{
  "num_key_value_heads": 1,
  "head_dim": 32,
  "positions": "rope",
  "rope_theta": 10000.0,
  "parallel_block": false,
  "init_std_o": 0.051,
  "init_std_up": 0.051,
  "final_lr_fraction": 0.0,
  "batch_tokens": 16384,
  "max_steps": 9638,
  "dataset": "wikipedia_en"
}
Each number is 500 + 50 x the weight over its row's rms, rounded and kept within 0 to 999. Layers, rows and columns count from 0. Numbers have three digits each. The size before them is the row's rms in percent of the matrix's.

# down: layer 4 MLP down (transposed), 256x96, rms 0.129, rows 152-237, columns 48-95
# gate: layer 4 MLP gate, 256x96, rms 0.14, rows 153-238, columns 48-95
# up: layer 4 MLP up, 256x96, rms 0.13, rows 153-237, columns 48-95
down152 102:485569452513511557426439531576588448542523455537537419524580547498523551615448414549488440500522493490487414504481545463582563480542456491580548
gate153 102:517461525525561492573597435583520447485560449529497483562560539529498539457524555515406533584495541584574464491450493410479571420540461488465497
up153 103:508498542533517404484450450641551576512436562527438444477571584507517419491407540514472433457482516514442502413468534445530430602539480509494504
down153 099:539556451472483524562599490590456484481597531489474433531581495436537545434457527450476550517540529432495452482564575453471500467544538474517457
gate154 104:507569474520354483571568459569462547478502473449547470472446455432555556497583571513426460482488465507547405464500406452532549477375449484423456
up154 106:555497508497451533476471525458527472468587510435479482457562509540432438451483479566479495588487453473495436519572477458453456516437519514423527
down154 108:441544525493565444479551414465576453552456467513490551518506422560411509526461487462551504493506510476536504552518539407463483439470426544464492
gate155 103:484491441452500466460488535433414590469472519543544376490486358553497484507531477514563490517574412542533492507551456481553486557502496503544428
up155 108:496580547527494583476554490517470463556565470543429440492520558598488506408454571521483439543449623548448504527442525494496433554471460513488587
down155 108:477559462442433480438503467444469528654569470539459418536422445531519542527517556585517471528622426568539477526482449512508416492535542479462537
gate156 093:464478456454521533517473445485544448459560525450534475591478478489563489465536544555505472529577503505552549581470499470560515472382476484490507
up156 100:485479546508433473475456527542548547488494459481476449437479536616498537551532613470595519604470518454467500399554523540492443432537538405397449
down156 099:536548533484608570506516486480572482581514565518430502542533526476477432506559472492388501442516549528486525587539540506525474486488506464530504
gate157 108:586451532549522456564539472514424496608527399513462543517522544459527491478477493429524451581557484539543534463522495435528564397498509549506519
up157 093:511500508587552490469460522475486500517508356578462568471471601522506482443496569462580411537513582501518522549505511428524536435545436552515513
down157 102:494667506594567461448465507548466475414497549578499646495523549478438548427517544464546523445529465515516567500466377451528456505500496544514581
gate158 108:483532472480467430447547585460482489577543510499573396497693451458513532445544479464502570494483483501507459462515457556530456464507486584480430
up158 101:588437527452465385380569483421512513521479514469568556498565511480443472480517497484456503450553426488516436537490483508559560500534448565501510
down158 102:447399545577469451404450569575499542453419524508449415534460460507413539583511435499520451446579525435529482577479505569606464556533479570498543
gate159 091:561559462419512492518523536467493441529541457528493473518589450562467500540519485509499571543394473511528470496472560499456429601528471536447550
up159 092:445534442499518504456483573494440407488510568580507490511473472645448557541445468540528510536452486478496475472485494491550510539526502504428449
down159 091:349542548578569475496495562465502521463495550392596500532480560519491531603516471445548451463442566539456548445511537468554418467436515574523492
gate160 095:500535444465487461454384483428426401536414527547589463598527544572529488551530467532483567512445495482526432500487455420448484571475611580528486
up160 098:460585533499457479474448445544472491461482460498441543580486490519480543506502446518510443442500559496447481504602552470310510571444577505507535
down160 101:501533401549595542656489425544493477462511522426503471460423481543446521471408493443529475531455432382488516438498446408561507532546464475448505
gate161 093:583576565430405532520441453563500553473570502502571508503483462546530467460559475495461447390558534516470500473488477594507571542508604546470435
up161 096:570522445441508530568478462499506534538556533478573577502520464479624525440506591507405494456545494473443551481478484481530411529560509478531498
down161 097:553615503446427481494515558542476570463473493632484488527537498508491512433467556523518475552500458525608529546493521604565509500476532492609532
gate162 096:533461519425494462415521560467523537506536416517454510493535552392434419395548526465411511577534459617474529486459515472480482475418468538494450
up162 103:563508418464548442579497504526429487523532476549560470406467442532492446584561478502548486541457452508391518505429467517508436525566524442500521
down162 106:482481590505520613502477462402487513593510468492528480609545501555563466497498429432434545451493577462461510455485512484402574523505476497445515
gate163 094:505456530439523511442538491548481540500432473512599435543554453463496489519567514527427503554481534621440503474485529560611460549455574498496528
up163 102:508569452551542518521445450489553454526469497449413475429489540523508469508470605586481408527506401471486454580540457513493567426513471502541541
down163 098:469448398550477518516502573486496462566564476494540575505500523560469456558576419539486546523534577498474474503507569537488559397323446456537511
gate164 109:521532462460514562488474521506429496570451488512429523585573397435536527478532444514482522496409471553466489384465506468442468556443484601435473
up164 108:487567544455434467565523457546454501458560522427524456470526516510497510493558504535505429518474512496527438423509660553566493467517548615383498
down164 107:560468517584544472523529605489474530439486473542549639484555480552535487505517528422577492484470486527483556525483485501504475470496456488521477
gate165 094:526392470501507526476521472549517447471472464483455462426453497433603483494493523421494524519469540470525428502526457558537529508510552494476462
up165 102:545454465534588551513435508449511428515475524405536458544532522525547476441418519400388525520565465573554585490555479453438519438473540445486519
down165 102:520450455530483447517390551544573398454553416579472538515559483480450489500491505480486439485447450531493529463432501398472435449425439489534530
gate166 106:655543511490532519523541568545446507538520456532527503583529458506667457518590491544592420499494424537495474468463488463501483468431514595505538
up166 104:474478485430507437488519510577470577539532517544504401534477443573495562524490441635470447540462571551439488551567425473401479482491570478456547
down166 105:570460576522547502524455538534457634366435500430543450576505466496503465552508524482558523460458521552478523579519531567506423525399498556496524
gate167 100:447501426504351570519539438517437452485531513531524505525416446372584577509543451471514504467523521598469452472548503499560460595520447528416427
up167 098:538520567545468476520487486483486486523542416464421484433465435496459490589571494480463590468470619500468565528452529457552450510594537556482385
down167 098:534537447385460520487483519509429488458574456519528517464443514445510517518447519408571451512581524463489464607522559499533528443542479455507558
gate168 092:530549544497546504469563532406484544658483420449487495553449451537456485462535534461496530430355483540498484438551505464537458540438509612474552
up168 095:500459435512441489557547438563392454458595460525602449498494527435565535553513484596446435496569608500530530470523451635465568431490526537531494
down168 094:513552449518427519501568399484467454439640440513473554447504486499538544479455531583436573512513507503543403509545536456488411499495554538475514
gate169 096:536423479584513498463549412502584472496551477489472501573448539511453449428587453517402549551529588477547522412456473518518612430484416510474575
up169 106:488446489552481522519535516549422463500473556488625517415496492446543586525506528500546508540496518469609450426485451516585494512587493404447518
down169 108:444493532492419515457546500455480536541392526557502593537579541490523530472479442585544501427460510521524407493460477631574554514536464464457463
gate170 094:502558569614505492568424575526419493529559495503495543559495499492530451424544550438408481566540521507483531523495495508516546406533589533524441
up170 098:551430456491396548541550490513490551382465480548498524466501540464514522569442531496513450388624467515493491481518493493454561475505438594542569
down170 100:449465432483486583504482519480535409562586429510481458571501441530470466548382459436470463598463470459543482379622482566552540505512543516463434
gate171 101:493459472438532486529423532562459543472496477474450527435578494498503450513532473579461556417515539547463408455466507477435452441456488499579450
up171 095:468566417523479469475526526513494511559470484476601465441559513567488497524571466437590492477438566460534478500566512523396422587434404499529590
down171 096:477447525504496458476542518552415523392516544563480488496460510528544504516486365557477484435443518493430478545470564446417502467451446507448475
gate172 095:569513478536534539482444451460583598540458499508497504536584473464492564509476562629485579487535520440421501448503595505460527510589534577446546
up172 096:589473539479468514462489460633526505462475561497473526490459467461365448485526553566483612499417510465528523490552561566505491560508493482460554
down172 092:523479508511517490498497486520444409449522448554463576524450498541468450474443528528500541574572523575453462558536499470550506439522572554504554
gate173 101:505539634427559476436498490474406570534533532424466498482498499508515434456460527533528531487551488526481591561567462526496580416532416508528544
up173 104:428476524566448527508519505539480542553526429529540527631487532588481517474629451451567603512540517489486515451458448562504454500424480435564448
down173 105:515493449553612472552458539448556454540493476506529580492482412548460422555554483550502601508486447440485453464419452527557549553431513532535417
gate174 098:449488534523445505539521468515493582478563483504455473547515456501473465458471574515526463556563472632564481493552486445517522545460570406437353
up174 102:546509509569432507586518517520389412509395647632471503510455412494535512539406477503408402489453504505395535498495516463505448529537476484528540
down174 102:501522529482463532488524466550379560524470491542562521531509553542554577511502535466559473600550524617520484552492570503457517500572478539521573
gate175 096:541483497519454502462485445544526546501495512530460514558539421465579445493608514645556581564398582541464508445553521564470434451472519492510597
up175 100:486480471499550595470450433502487505459457478542532482577486550377426428507480559556398553444436501469453499424451455513427512526557521495529503
down175 099:529505553501489430533422389420487413459537497410555414496452542528516497487536508387434425549543498481499582441516456459528472461514415607521628
gate176 107:493467391433546441451428468577522531467507456549529491428609550536561514559472543471387518504435592499513455529593540487525491544516426494457536
up176 098:485457505567476425505426528575534577429497528517540450443563429604498560529543448496535507447454507511441473529513553539465511488424431473467463
down176 097:428626484443500483655449528412554541563451541549457576534444492534511501435416494433431571494478537412549497471527574416463475581510525506540494
gate177 097:523556501539517536456456477521490558576446520495441466562576423557497464550483425473524517503505541421496434488457478506414489575358532463401531
up177 101:447502416558529468414532584408577505503520544586526509415540462443485508516505550553557451517430430499531439494536500515505498564519470448454553
down177 103:419418588456514479435469558444501475596514419475488517520568498514577475570523548535543454431567476432459583528459451405442529543482498491488489
gate178 084:499426457465425491512523540376503482470524472480560529487486434581485515470489590450486521546551543547586521627492481446603538513461509452581494
up178 093:559450482461421520587528538576520475519538591453472492503560510469495482462495530461473598579507497474452452494508522523506539501578585442533527
down178 094:524495514605465445491469503470466489502507514615548429516567479504488638488551480392443518556475506461524535442533529476500419536566535481483527
gate179 097:522554487450511469341459582482377494526476508524586566529544431623555416517502530469552534526452528497495479450502537509498417470386537554481463
up179 102:493479581463447455548472525514482498519489439536529461439552443485513505501609564489558448452487533527482494493457515534598605462522416592512519
down179 104:580471537488540539454487462518524462334529581535402583519499486559418519568559568470506419509509475486441506469545485455523537414537453556511500
gate180 089:578562553501398544558496494470497483488554522441487487480463477469567522458513458530532512457501542505507479379445589449541511477464525578566604
up180 095:482463480444532436461516427465501418420496508543451551524529471483406460526481607516452529492511423477502518586524443583576539562511444454493493
down180 091:553355487501475478503464432563567586593462456534551391491404458533449458546525452455576548584509466510509474523472513511471512548536489489480447
gate181 086:493530475458479481466535389516487464450517488525594425558516529452536576554529468538591461479508564465462559456550445561526493527424502443421422
up181 091:504395496499388438438450524566476520480422483571428544495454541542516494519495567495409513465467490401446502577467508470523587453527506504500452
down181 089:618475514429540535504528511464445474503444498548601487502462542503477550478503576596521494429475495628488538474477492519524578507472571496469506
gate182 103:475386438495554451478465537522474558453469499449510489454473501548517519483545509561511532538451571472531379486613543520484481460442435595483556
up182 099:494477397572496546497590492443548411540549444443516492519460495473485547452504480469450549534519471465541563589411443516502526556431452412508498
down182 099:454556500435452477544539493469556518459566469548422520606561528574462532471512490563453444542462537495550549459447434519574522535510515521543361
gate183 097:474473528541492474466541482447420556487591493492434484648491459558545543406463533533479451451468565604527446500504499492553450524542544556425444
up183 096:504518430551598577525446480442460546570485505556496444477561526491394485507472544488534671434505517451454485577542514489504495508541520520487500
down183 100:473490536447519542521511531502531540536579624577515435648487511541483561510513447431477511538467474529515586458566449519475608547453542467503443
gate184 085:514576503442474466452434553454529511473452429433496476495549417588552485597450500570497423449470545391497420582490481487475471491530418520424478
up184 087:502469564481576657518542598439593460520492484531474455497513508483444541520463384562590527503453563534518539532545526489494534552457484338491591
down184 087:472571539400490521582464461476498484576542461539462409515482569412490501519547492537530538496539607481484476627407506447498486480512503471537497
gate185 108:540436573439536505449409398519553505456507457575491589522526573476492417445589604497482485505400431493519519551564537452438482479523451585458489
up185 113:492512494494476534519560579510513500558536484435468480450513330488417494561423416426560505409528602427487517468507408413585504515505557481422578
down185 107:584445475433480493533513584500516551756498461457467540510474421539519532548462443488451462509474518469513570453460430541506482558465479464522566
gate186 096:491472491573577550455484494445544535520427503447516481514509491557474488484463636464395607536455457518526508448572499455461535465497454448548509
up186 096:491534473498461523444569445529443549606477468492465502458476491466537526490445505533506451518523504415563404506445433518488511537486419474496540
down186 100:598380553505462509542532511461440554599492483486520544494553559502429534521515480531512558468531417468524480500510495498520570453578439547516548
gate187 101:466507421494584500547402499467458512433537499532540582506511530457519508442578537516533561548476386516604439571588569401410468502471540559553555
up187 093:554479482555556491456468402448554454475525513484497454513475549457504501483517524499484514572532433499524437505493556470495531479552463518467429
down187 096:452569495464510502566507443399497458339491498571491580509455529466468460475493463593499502578562581563512518556500520519486472412518553587492502
gate188 106:497436492536537537462515477519560462473582476504583405482504476532520426454524456465400487486483454512602579514594502486496568430557480547471445
up188 110:483474516564552559481549507493480494525548501547523514495416473511478545501444466479474526420422482532593578442594537520471567538644544502572528
down188 105:537454489446477534484556508431533519470426585502549514469521637525582602565489562553473500432495522519534538432518519550557412539533467449530538
gate189 092:487470573489467469557448533501515533427511455516466492595487499519522508453572533545400552438449553479418485522429538490425590440494481442544426
up189 101:509480505527435526486571487495542521462537530547505631588488541557505466512469536586526431435426443449547474531517579512523521506454458480534421
down189 096:463500526455498554461582455435443544331518518506471539564501494535443510415494514535548522483475492454478519526422622518493471548500388561519449
gate190 096:589496427420518623494429429509511484516481490534549498500589500496547454502522566504431509499592440522496455537463586528456459494453488477427502
up190 099:520539545508449460468507569396512476478535490449540387501368531423515533536508466606452486485486460438525510481537450498591440483461480440524533
down190 097:585492549566516550480547530526426536547436530548466486540552519531514543518462425456378376498530500483409563510535517560577469571584550439420467
gate191 094:510531484460498512471573476517478438590468456409537443537515499600566469572444477547396606509445447559532429502474464530502403436455531601486528
up191 101:540466440503466516525565439489494543466536483578515502520491584546525516496555489453527474548587377519469485563534502554438509444466445424498556
down191 098:476542543423525522452520501558467512566483448584532539558444485571482618542492434606501485447475390489524573575505493494502442537469503465441500
gate192 097:500429494446553577494443544445468414506476478487577405577506544491566420536406588538495525488488434528442508463496496573417560532454578449490550
up192 100:473434469418492394529398505523462564505421521517553459503546471476510506531528485504573493436375433458457464574514404429488576548466501461541552
down192 101:490591471483498557452529535505499364497433530646523609443503514497524496542507489489452425491517537553516514528558561519495594518435530533480422
gate193 094:541519444627564489507561417460473473500431471445566575536518539448505530453524556501461474567496447526525470534497573544528566417440469431588505
up193 105:538565479519509420480505481531433439456456518474569479575460582447533452538523629504538545492459364526432482495458488480455502522498511523577540
down193 100:554467462459506478526489520558478430293504538522446425511397536525517549458526456508493566547536570644508470534552526524498446506543554406498514
gate194 094:565539575494474571484538503494474452498594565527529460495433504478466524582512588540418471520460473488542499611463582467556533520542610474434477
up194 092:481542444537524453542382495491568569527444489510435453512515462514496503532417437531526481512474476513541507452597504485475463541536577489522488
down194 098:513383595443521484468551480603511475513496563464550551478521451557490497524552524436522483505487570490469513531541496583518442448557466481485488
gate195 093:495467419436568481498408467462506417522509468452482516504496574538519477462504449452456610449485517446594573484512445499441486577423470431486514
up195 099:487548448452506506565498520531496478503469428517561654529601497437508503514446429429481454448521564505486507444404451603427470494424579486446448
down195 101:430454497469435490481490440525586522455468482538568497514482539461449504484482400497556602502482554444474462565497600469545448510447483545498483
gate196 102:432542490511474478489504487479441545510549517483528488508380423480570532510503532472444453508495476493536427463518494452491583409403474506526488
up196 096:554495519435482605468429536453444457493516465450423580464444540504577542547471530455561403550503447472500515478520555555545568476492562503623573
down196 098:549555408599470491497473430589427481548494446531543408501549402397464443479520521514566459462494534536395548427505458517557608550513481541545506
gate197 101:539541510556438487457525422506453492490467444525582532533548438399572532407547454427517464434565512529346469478417454463429500419366547501507456
up197 099:494440568447447427576420463527423419522534549458538491524476399483457490505516467486465430541488449507474489463564468566531537531523571505502528
down197 101:466526441463381439475606499499470618601497595501559535508570502565526556594559437569580382493518476528567512509573438374488522493549526528484519
gate198 088:484471413509432383559479415538484538492470451470535541419548472419546535452528476572469464490465492506353547401468461596513529557425482505507546
up198 094:509464558578443563499458473518494484451560475530487453497513457593541519486461489514577436537569534440362502536488517532500401498520575467501526
down198 091:546543465501471540531512532485476571502550562510428570646499514539554429387550507521452539472511498549532544407439521477534522476427502557583551
gate199 114:604513541499444442431580456511572470576553482485449474465517465485567564486537476558485466594506489602496463487444439494464458515419422469417556
up199 112:560433458538486511515567536445558502537577439555461518517572464534509494578435532626524464538493479542521454480420449438481530535491478522613516
down199 114:470509441618467515493467505553481481357527480486531531454451481525482518561546469532429479466542413388512513506465550445385536539581536546557554
gate200 098:558470483413508452469618436464528516473514597442597524569452542509619531478541485506516562471444473552508487466527421428451517506518567540405455
up200 101:499531423473530545562485428417550517464537575490421510432421443426513482500491440505463502475569455535476493469453475357409517536533545474499508
down200 103:493525477572468560561415430465435466556537484471496470442534486460532444498515494467556458504585496538533535501492434490516522636527525482409441
gate201 094:456468389478535493476505458428461553538516524567525469497554504547582485457499513498577496475505580540559482696577434548459501487501483512446441
up201 102:459462480556565498516520404401578486531528552535542594613494468510465623488459457621553465546545531509519432554497517468388552485426531557490544
down201 102:444473509528594501495561498445519550410523464490524566546548498463502510526451509591459424470532452554442486481467560543495412474499515534483402
gate202 100:519524412509433480463494430415549481534522471526503471628444454454524495453452542558542520486512451420590504510458574569492419481460471551484402
up202 098:502483533510504458470457503422533481467560462520585430460565492510497546486504478523473541496503510561591593497506406501512589483436508584428462
down202 096:524412488498488468480432500479524565507494516318630540502522483546601597536540495472551507555510491523487492382513472594504538502547483439516492
gate203 107:628510573452511439448538550509465607523564482466496522506489492424518503432535429512429410531431417470554472454515507500520570436546461533400427
up203 107:514464500515523534527507432471596487456446524504459495408412460462448488543513517461563439542609544459579562494573466493507512501554506517467485
down203 103:534370452518383473525457482527528489501432545527448545582432543481422535524569570550405636538574549581480579515473458502486584555497529530493525
gate204 087:469453543436507468493492457459486431469559558504523518503492542414555481376454635430466472481437475510517493556502523511510525421539470446445573
up204 086:467417480468524502458615471421493464520529433455519525575525544529436426451497454520497534547497466493518489481524561505519440484448531540524386
down204 087:447559578458541521379450534528511477560510493606491526524551479453456583510523525547472466549476496533501547422486501535456631516598469506455494
gate205 096:545475474617548494503415511370486365544512528510505480502458513468513426467453513528482517550520484549583527567525455446417522526469599521552509
up205 103:535484545484444486516541404540431517461609516421448483530516470473489462480421550484423441473591520521439395550482507427460538439478453487451482
down205 103:455540502521605487512439500478469389523545578481493582511570517490493577540499481494502404543477487527554459451392417407457479479479492496430471
gate206 095:478516579537552518438524518578593462522469493464484481474405446463507496507543603508506545526553487519520475431517478538480442550522561500598572
up206 098:580446517421522547464483421462531413515508531473438468519470501418437528515465531551467480491409527603397546595409470505490512559538466482540535
down206 099:558439436571440536532508502511408517542504433551523551430558476619507529479462532436560445482526393466428511418570445503477541519524508520472428
gate207 106:488464541498451451401510396444566521496543431407468521557519467480519506434436527518490492498442564461502578521457454581477513393517521476511569
up207 106:482525502505471522532489511524526550497448481547514543493547551542516583563549411612594562439503483459568521517482517463459471475426514479524469
down207 107:484495448474462474399468487513555598603491423450522495427510462590417409577472499490537514477557402538453554391466557440471539500488482523497505
gate208 093:547534471370500557507553515428411548581484447566552551524480421529490492521523457562420561458452532542488473415544475429496441521351466463460532
up208 102:455504445504505562428542520434421584513429556603512514489522519546519475485426453590489564478441375470508500485482482390530451497447497458461459
down208 105:476576556480521454398420484571534486487418537432527470456549548466496508494398513567499455455485463382521539554433505443577529459479403464507472
gate209 110:558400514478566462484484487497482495519489515491578498502504459536590451543530481555448565552470541504479455510420500467457539494497492545450526
up209 097:464480412423456323466468497436450501416491560518586505462468538579531482508531520508407575466599496458475595562486499564559497430550530470486537
down209 099:501463464559500431499498499512512442450598555565570467493483558545460579509522588596482540531477504504479547481500377611482522510411520445428444
gate210 108:553528549583427503447533433481485472500498520487504560499492488470601523508539450577543528440552485419495478552492526540411546483533503545427583
up210 102:627454478469477432490467432603505390497427499497497478504394459543406458542523453475494521485510569475503480510444499517468579564509463446530520
down210 102:506519434469547456551472441424462506500459500456516496515583511420446488431471393539534496539460551551416452455487448460544464539540462460451426
gate211 104:577500511372442486512572524567487516496516548459575496431556535476555487547603516573487417473449404485509452465518482486513444443472508580467508
up211 103:455533512462545469535572483518448403504523537525460630438536559610463471477562483490477429552547452505497522526547560538612495459543556404495550
down211 103:521514488431561467545506578540535493569515455619457430502483482552509487495412581487527509520491538564560479510519461600551627511484512448536461
gate212 100:438580506395471432438500468563470441541469536591475425497440508474580465517497502494559460452556510587505494491453419462454464504540599626560528
up212 105:513477527550530481462491456491507433541429552474493549470556505460556501419486444462497523588492391586586541566610486470507613414481550479487503
down212 103:580462538540469466536496561553489541510518515537490526370557494514580468418599452504525516521639447418439541510546476513574430450494456453516526
gate213 087:510466535426613582549511497388489395549519416400478440540480460529453532478499554541462518504520458530458507452400529621487439501507511491476523
up213 084:440581493474539511479470540424575553545505476471481423511539475459545585545546501576525463465478429479465558505413524571569436535461585470473541
down213 089:498481539586493462461429470546495451428433606572419496550505519456517447485508428488509552527478528501560479559456525480433552474535467554475433
gate214 093:524454559525491330523388416499533536533405537545532523569476503449516439425430433505499438578482510490499481497465551501516387435510505443533447
up214 094:490452459491543502495505450527556407459424496568407523587474442473554497447381550582513437502507514458505465515520532429541451585483431511497478
down214 094:515621506454498532440527521465481467451506475519458429431457515454575516548509484501470543502509445422520571470484542515424409504504511536459488
gate215 102:610552568419388518503543485499421513522524530461542472472525396477512483418581493479476433476499432600482521478515548476475517445511536544349430
up215 104:549540482477547504580477524421452547463570448492494535514427497457500540627439438578527512525385566511505439519488545508501449545541489480486548
down215 103:492410443564512577524442529548448494606535428541599445562564497477526519535454545511512473534488446496542484428559531460445404563431556606382452
gate216 101:557502582451520510477499514568488389526564504573555502610445448495535448492550537521552551506504446577495505500475593451464532517494467385569487
up216 104:419580501479503507489396540519511523548560507559443505452481524394504450511520573517411514442513509492554459549481377606466524427619468463424499
down216 102:510492443482462400467417566530406516475483516540448594489538519542410507476433539488451511462490501524497461558502460564504569459487443443453443
gate217 098:511535498591539540532476479548436381557439348521488427495502533491477449531580528472424450564485506556505539611501460554505489446507552446585482
up217 108:499521498448512497521596498553601504490541505516461533473489508518457563397467511494506536518516513443511480453560506433364505505587535534492547
down217 105:525503502430452495498577507488488599492525518454485485500414556498541596524490458523489428488446546550471478574469461506527476424471468485455520
gate218 103:532448576476473555447454469453481473537563467425527479468414465491607502484492468491470456376468484508490518531473387476386447395566422460449550
up218 098:585525517552518453441540558604481602525470540534453562471462527446465465524554559522438556426481386556485468475448569549546465517490423462493538
down218 099:457378490593591538569473531486502575507494502479407557524470475600580501475578484480427484520550548471511497517516407497498485608437473477507487
gate219 106:577499543493421496504563437475500538461443545435558490518563501476529483407507467609535531471529499481509410459477527481500470465441481560515481
up219 109:461570500464459527493595515456574455470463476484556572530466557525489488400517480529557543412562543530538466553469492529487595496519479459552514
down219 111:508566477525507490496446580489461397520468521488465482490542460500421590564582486450466458594596512514570585494512558498530439537523517507500503
gate220 096:496459498538477447454512423460428404580495494431508554413523558497557510532517497452513392421624628560461620485491476481446453534472464483457506
up220 106:439447521468532450414552560573544486449454485526393446617447575477545493467533523466472486526565533518514449497480530522496542467533330498497476
down220 105:480533425424556584503474508472509509510460374506580415512570530543547479481536420515467454559581401504496438457591597530529592498542462494502494
gate221 096:524399529498511495461448459490537474482486454485517525547505465537550533519491522462449536538490466576525528539481547414530547483450532591468523
up221 101:456531547539442453501526504534493468489492535521451593442506435487508502452521538456579582578471475407515450536600430532454424486468539528447594
down221 101:568450456460460503425379502483495541518522442475553472497474387530548561551533424466475533504503509469501458563473440493523494403475461469494434
gate222 109:458476491442493508489524504498469410520554531513512508527434445378593505448584462561493542549425548468612493556442411460565456401438468505437432
up222 096:512425514531469477463464478579395510458570492608543515476416459578566533532539492550547454420495585450499417549456448443566482497504524518406446
down222 096:534534472469430576432574495568468526341472481530410496525507530423508565563540498536498499573541504564512468538529445521510453530484475450509498
gate223 106:522533464478538548547491472457487539526570567537426446435449440461527507493524593492515532569506412492545439569527531545433538501369467507443448
up223 109:477530445550525484562448441541524539459519478493479544499414535502501520445455583561575549500529439465504449562554498578487505558439521515503488
down223 104:487610521521478521573516518542512534391454487617563502465537590482498493521451479421521466477533486509514432542514542452470516479445520409509504
gate224 098:485577515477439409525464447500490466515576510553587527575469506530472525443535529523546586483494454425548345454520518504444423440437487544535537
up224 100:440382471475492492385505478542499482562565404512576569485415545521420437469571537445472446476588454569513508536516517577488467435449486542605537
down224 101:451495495429480493490420535467550516461565514385507525452424549626444462429494449510536484407495392529511544479516562500486511609433489534503472
gate225 087:505437530393562564523536569510469497545530496495492472582427509512515496480545444436419501616452511520469500477491437525506515574544437585425527
up225 090:457495459393428495560504452536443521399516481491518497513467458551613458473513473437521538560543513489468455456531445552668551434525466511479473
down225 091:480634479473544500467443532504447551415504498523398480539442490452469543515526511515435445505528467486577483494425541433460560421460553570453453
gate226 098:583500490518472532493502572560470486532618423450618466490565455584566495434569544580503562568520586477619538421535538536479542485409492506515477
up226 099:501535457550580481492526491450519585528435487528488449509441389435482560489509461370497394479471401521457435519462478458502570523536382508517510
down226 099:510532437480502419601506573523503498638539530536468515575534460487544516553467503514615523535454629577566497478469540498516525508522509556496490
gate227 100:578443533508477454512496516585608526501539590470464567525438486527534466447566402502455525477508451513534549476573488531525441471480512554532591
up227 098:567526559458484431474384508470572442582426565533474461570514464533527510474386546492445454542529492434467476457413500563464456452439430466554493
down227 096:496535491419456518541536529529485535479503530535520453557506492462412569488545496348535482453501476507515529531465547520551464500482426505510575
gate228 096:466543441547471545477520392502500547486557444506576526430532525492415633516587603528454523551553544574519470499560564527501581500540481503510512
up228 098:460513476479479444454514559483497498532468486458528482482532492441505509491433530579547425536483532571457567492447394480484515535531477534442428
down228 095:512559472484512548468385532486545536360599478564509577426522527439430518559520478485491568480533461462521421499496486459524549535502561470585523
gate229 109:516569458472503443471414481485515568453608481508531425471472470516483486543487437550492525465442520626448486491493497468436485499573517539464522
up229 106:438562508520482450479543436556460609455467637519454490443429562522506478445482389417542495528496467486483457547623568457474496462398520511508402
down229 108:525497500605485522479428491534506446448465451582469520455451574510489499528471406539688544480454505466526572440471504469484470484570447503430441
gate230 102:531565413441507537438510495453514464481493420428522535445449536486599494554497462414391447492575450482470496465479474484496506427563524574441557
up230 104:548445439427522496606536583528564585456478463566478427477544611518472510568440541570508541567411428434459476476568493520459531592503427496542516
down230 104:509535538515532533462524510469528529515497508518495527484517556487474418448564615511624558617509508522484442565479592541570394494435461446486470
gate231 098:525487540510585409436476449414446424591464410458512456621564469469462472500476468540526486462514454524501466620521497526509453420525500425555543
up231 104:560468540476478396485435480498442438538587495451551440523490496515541518506588473542512495473494509483512532583511495410477505473570525565559542
down231 102:534443510463461457487573412459458427510420546473562589481452494572502528558494507541556430534581523489624547428478497574501456439560509484451500
gate232 091:543515563471563555435501476440485535558578427451529561498492490506448520602593454448440524457574499487510457472536533529602507634555525485406485
up232 093:479515362564506518508470501430445497566564534546434468550458533435419537504498453403521480494500476544555445451590541488527481466464459476544528
down232 095:582508532502482412502486505433487552544433465446556581511406339580448510502469528496502514459511507452414494460463565447539464450532348458528490
gate233 097:513504465454505530549492521582531424541492483476529533540478471454506468496454493506418542440542628553514472414545472447518506552512497557552511
up233 098:509514551580440446400588501463449504413475548494529496473462455475413426427514480436514426595534467569471497489507384543626549473497483561442558
down233 101:480506491512490418505496546459558466454548432500519492450532470405614543514481526480515499520525444475474544552506528430564477488494413510471458
gate234 100:596532537522481389600494477428521527474495480477528516518551533546528346536440509530463601444537519576554422476422443543544466449542503517541507
up234 101:461525518499598503444550419454490603547514498568541424485406528415520484525573483449540518493484488508536548487485439547405452579608531524508525
down234 102:489497505553460486515521532482537639568456544515538427478511536547465483576450632424449544536506463554516486496483421507491415470561530519494494
gate235 094:435550512517424489479465566454581463501476486454535446465467445491578428499548522537503531592537461561477487415466453534574472564496479458442491
up235 097:576487534553574513554472459543511540543437535436573508444540602520498505517498577457518596477407540526509479493488546467565573624479491511570454
down235 095:474570414550411493548532489514400470532500527517503468538483487451535497540457444477499500468463413437463531430542578483495526459577482436551476
gate236 104:465561570425450545518536477498542548528414540506551559534555464555480489446517435528435593503571577536545469516497480545457388552468578575481483
up236 095:460477457463440512424475445501514517527478539453534437504512501523562434430420488517563475482494444438540576511436451485545480522563449466518497
down236 096:557501530492440549533507552490499528464458556436466414545495576429561451524553544384469523524495517558643456510541480452479503480544595461579481
gate237 089:479571540519565546479571508557474363458537498519578556532460553530389548419502528387532516466572446615528530461492577476514531441548552501593445
up237 090:578552444527563409489502540468511366530549461498510566536510478546486620404505529413427498350528480468475495464462512511543454531512466494482476
down237 093:482654544529543575482483395485426528302504561519582533502561537506463427513500520556479491480460463540580588509550464435498445502544603536556503
gate238 087:506481454591456472511582526489495457496507481464553488533464505507466545581514456555528578468502519536530378485496511553374478528460546498413474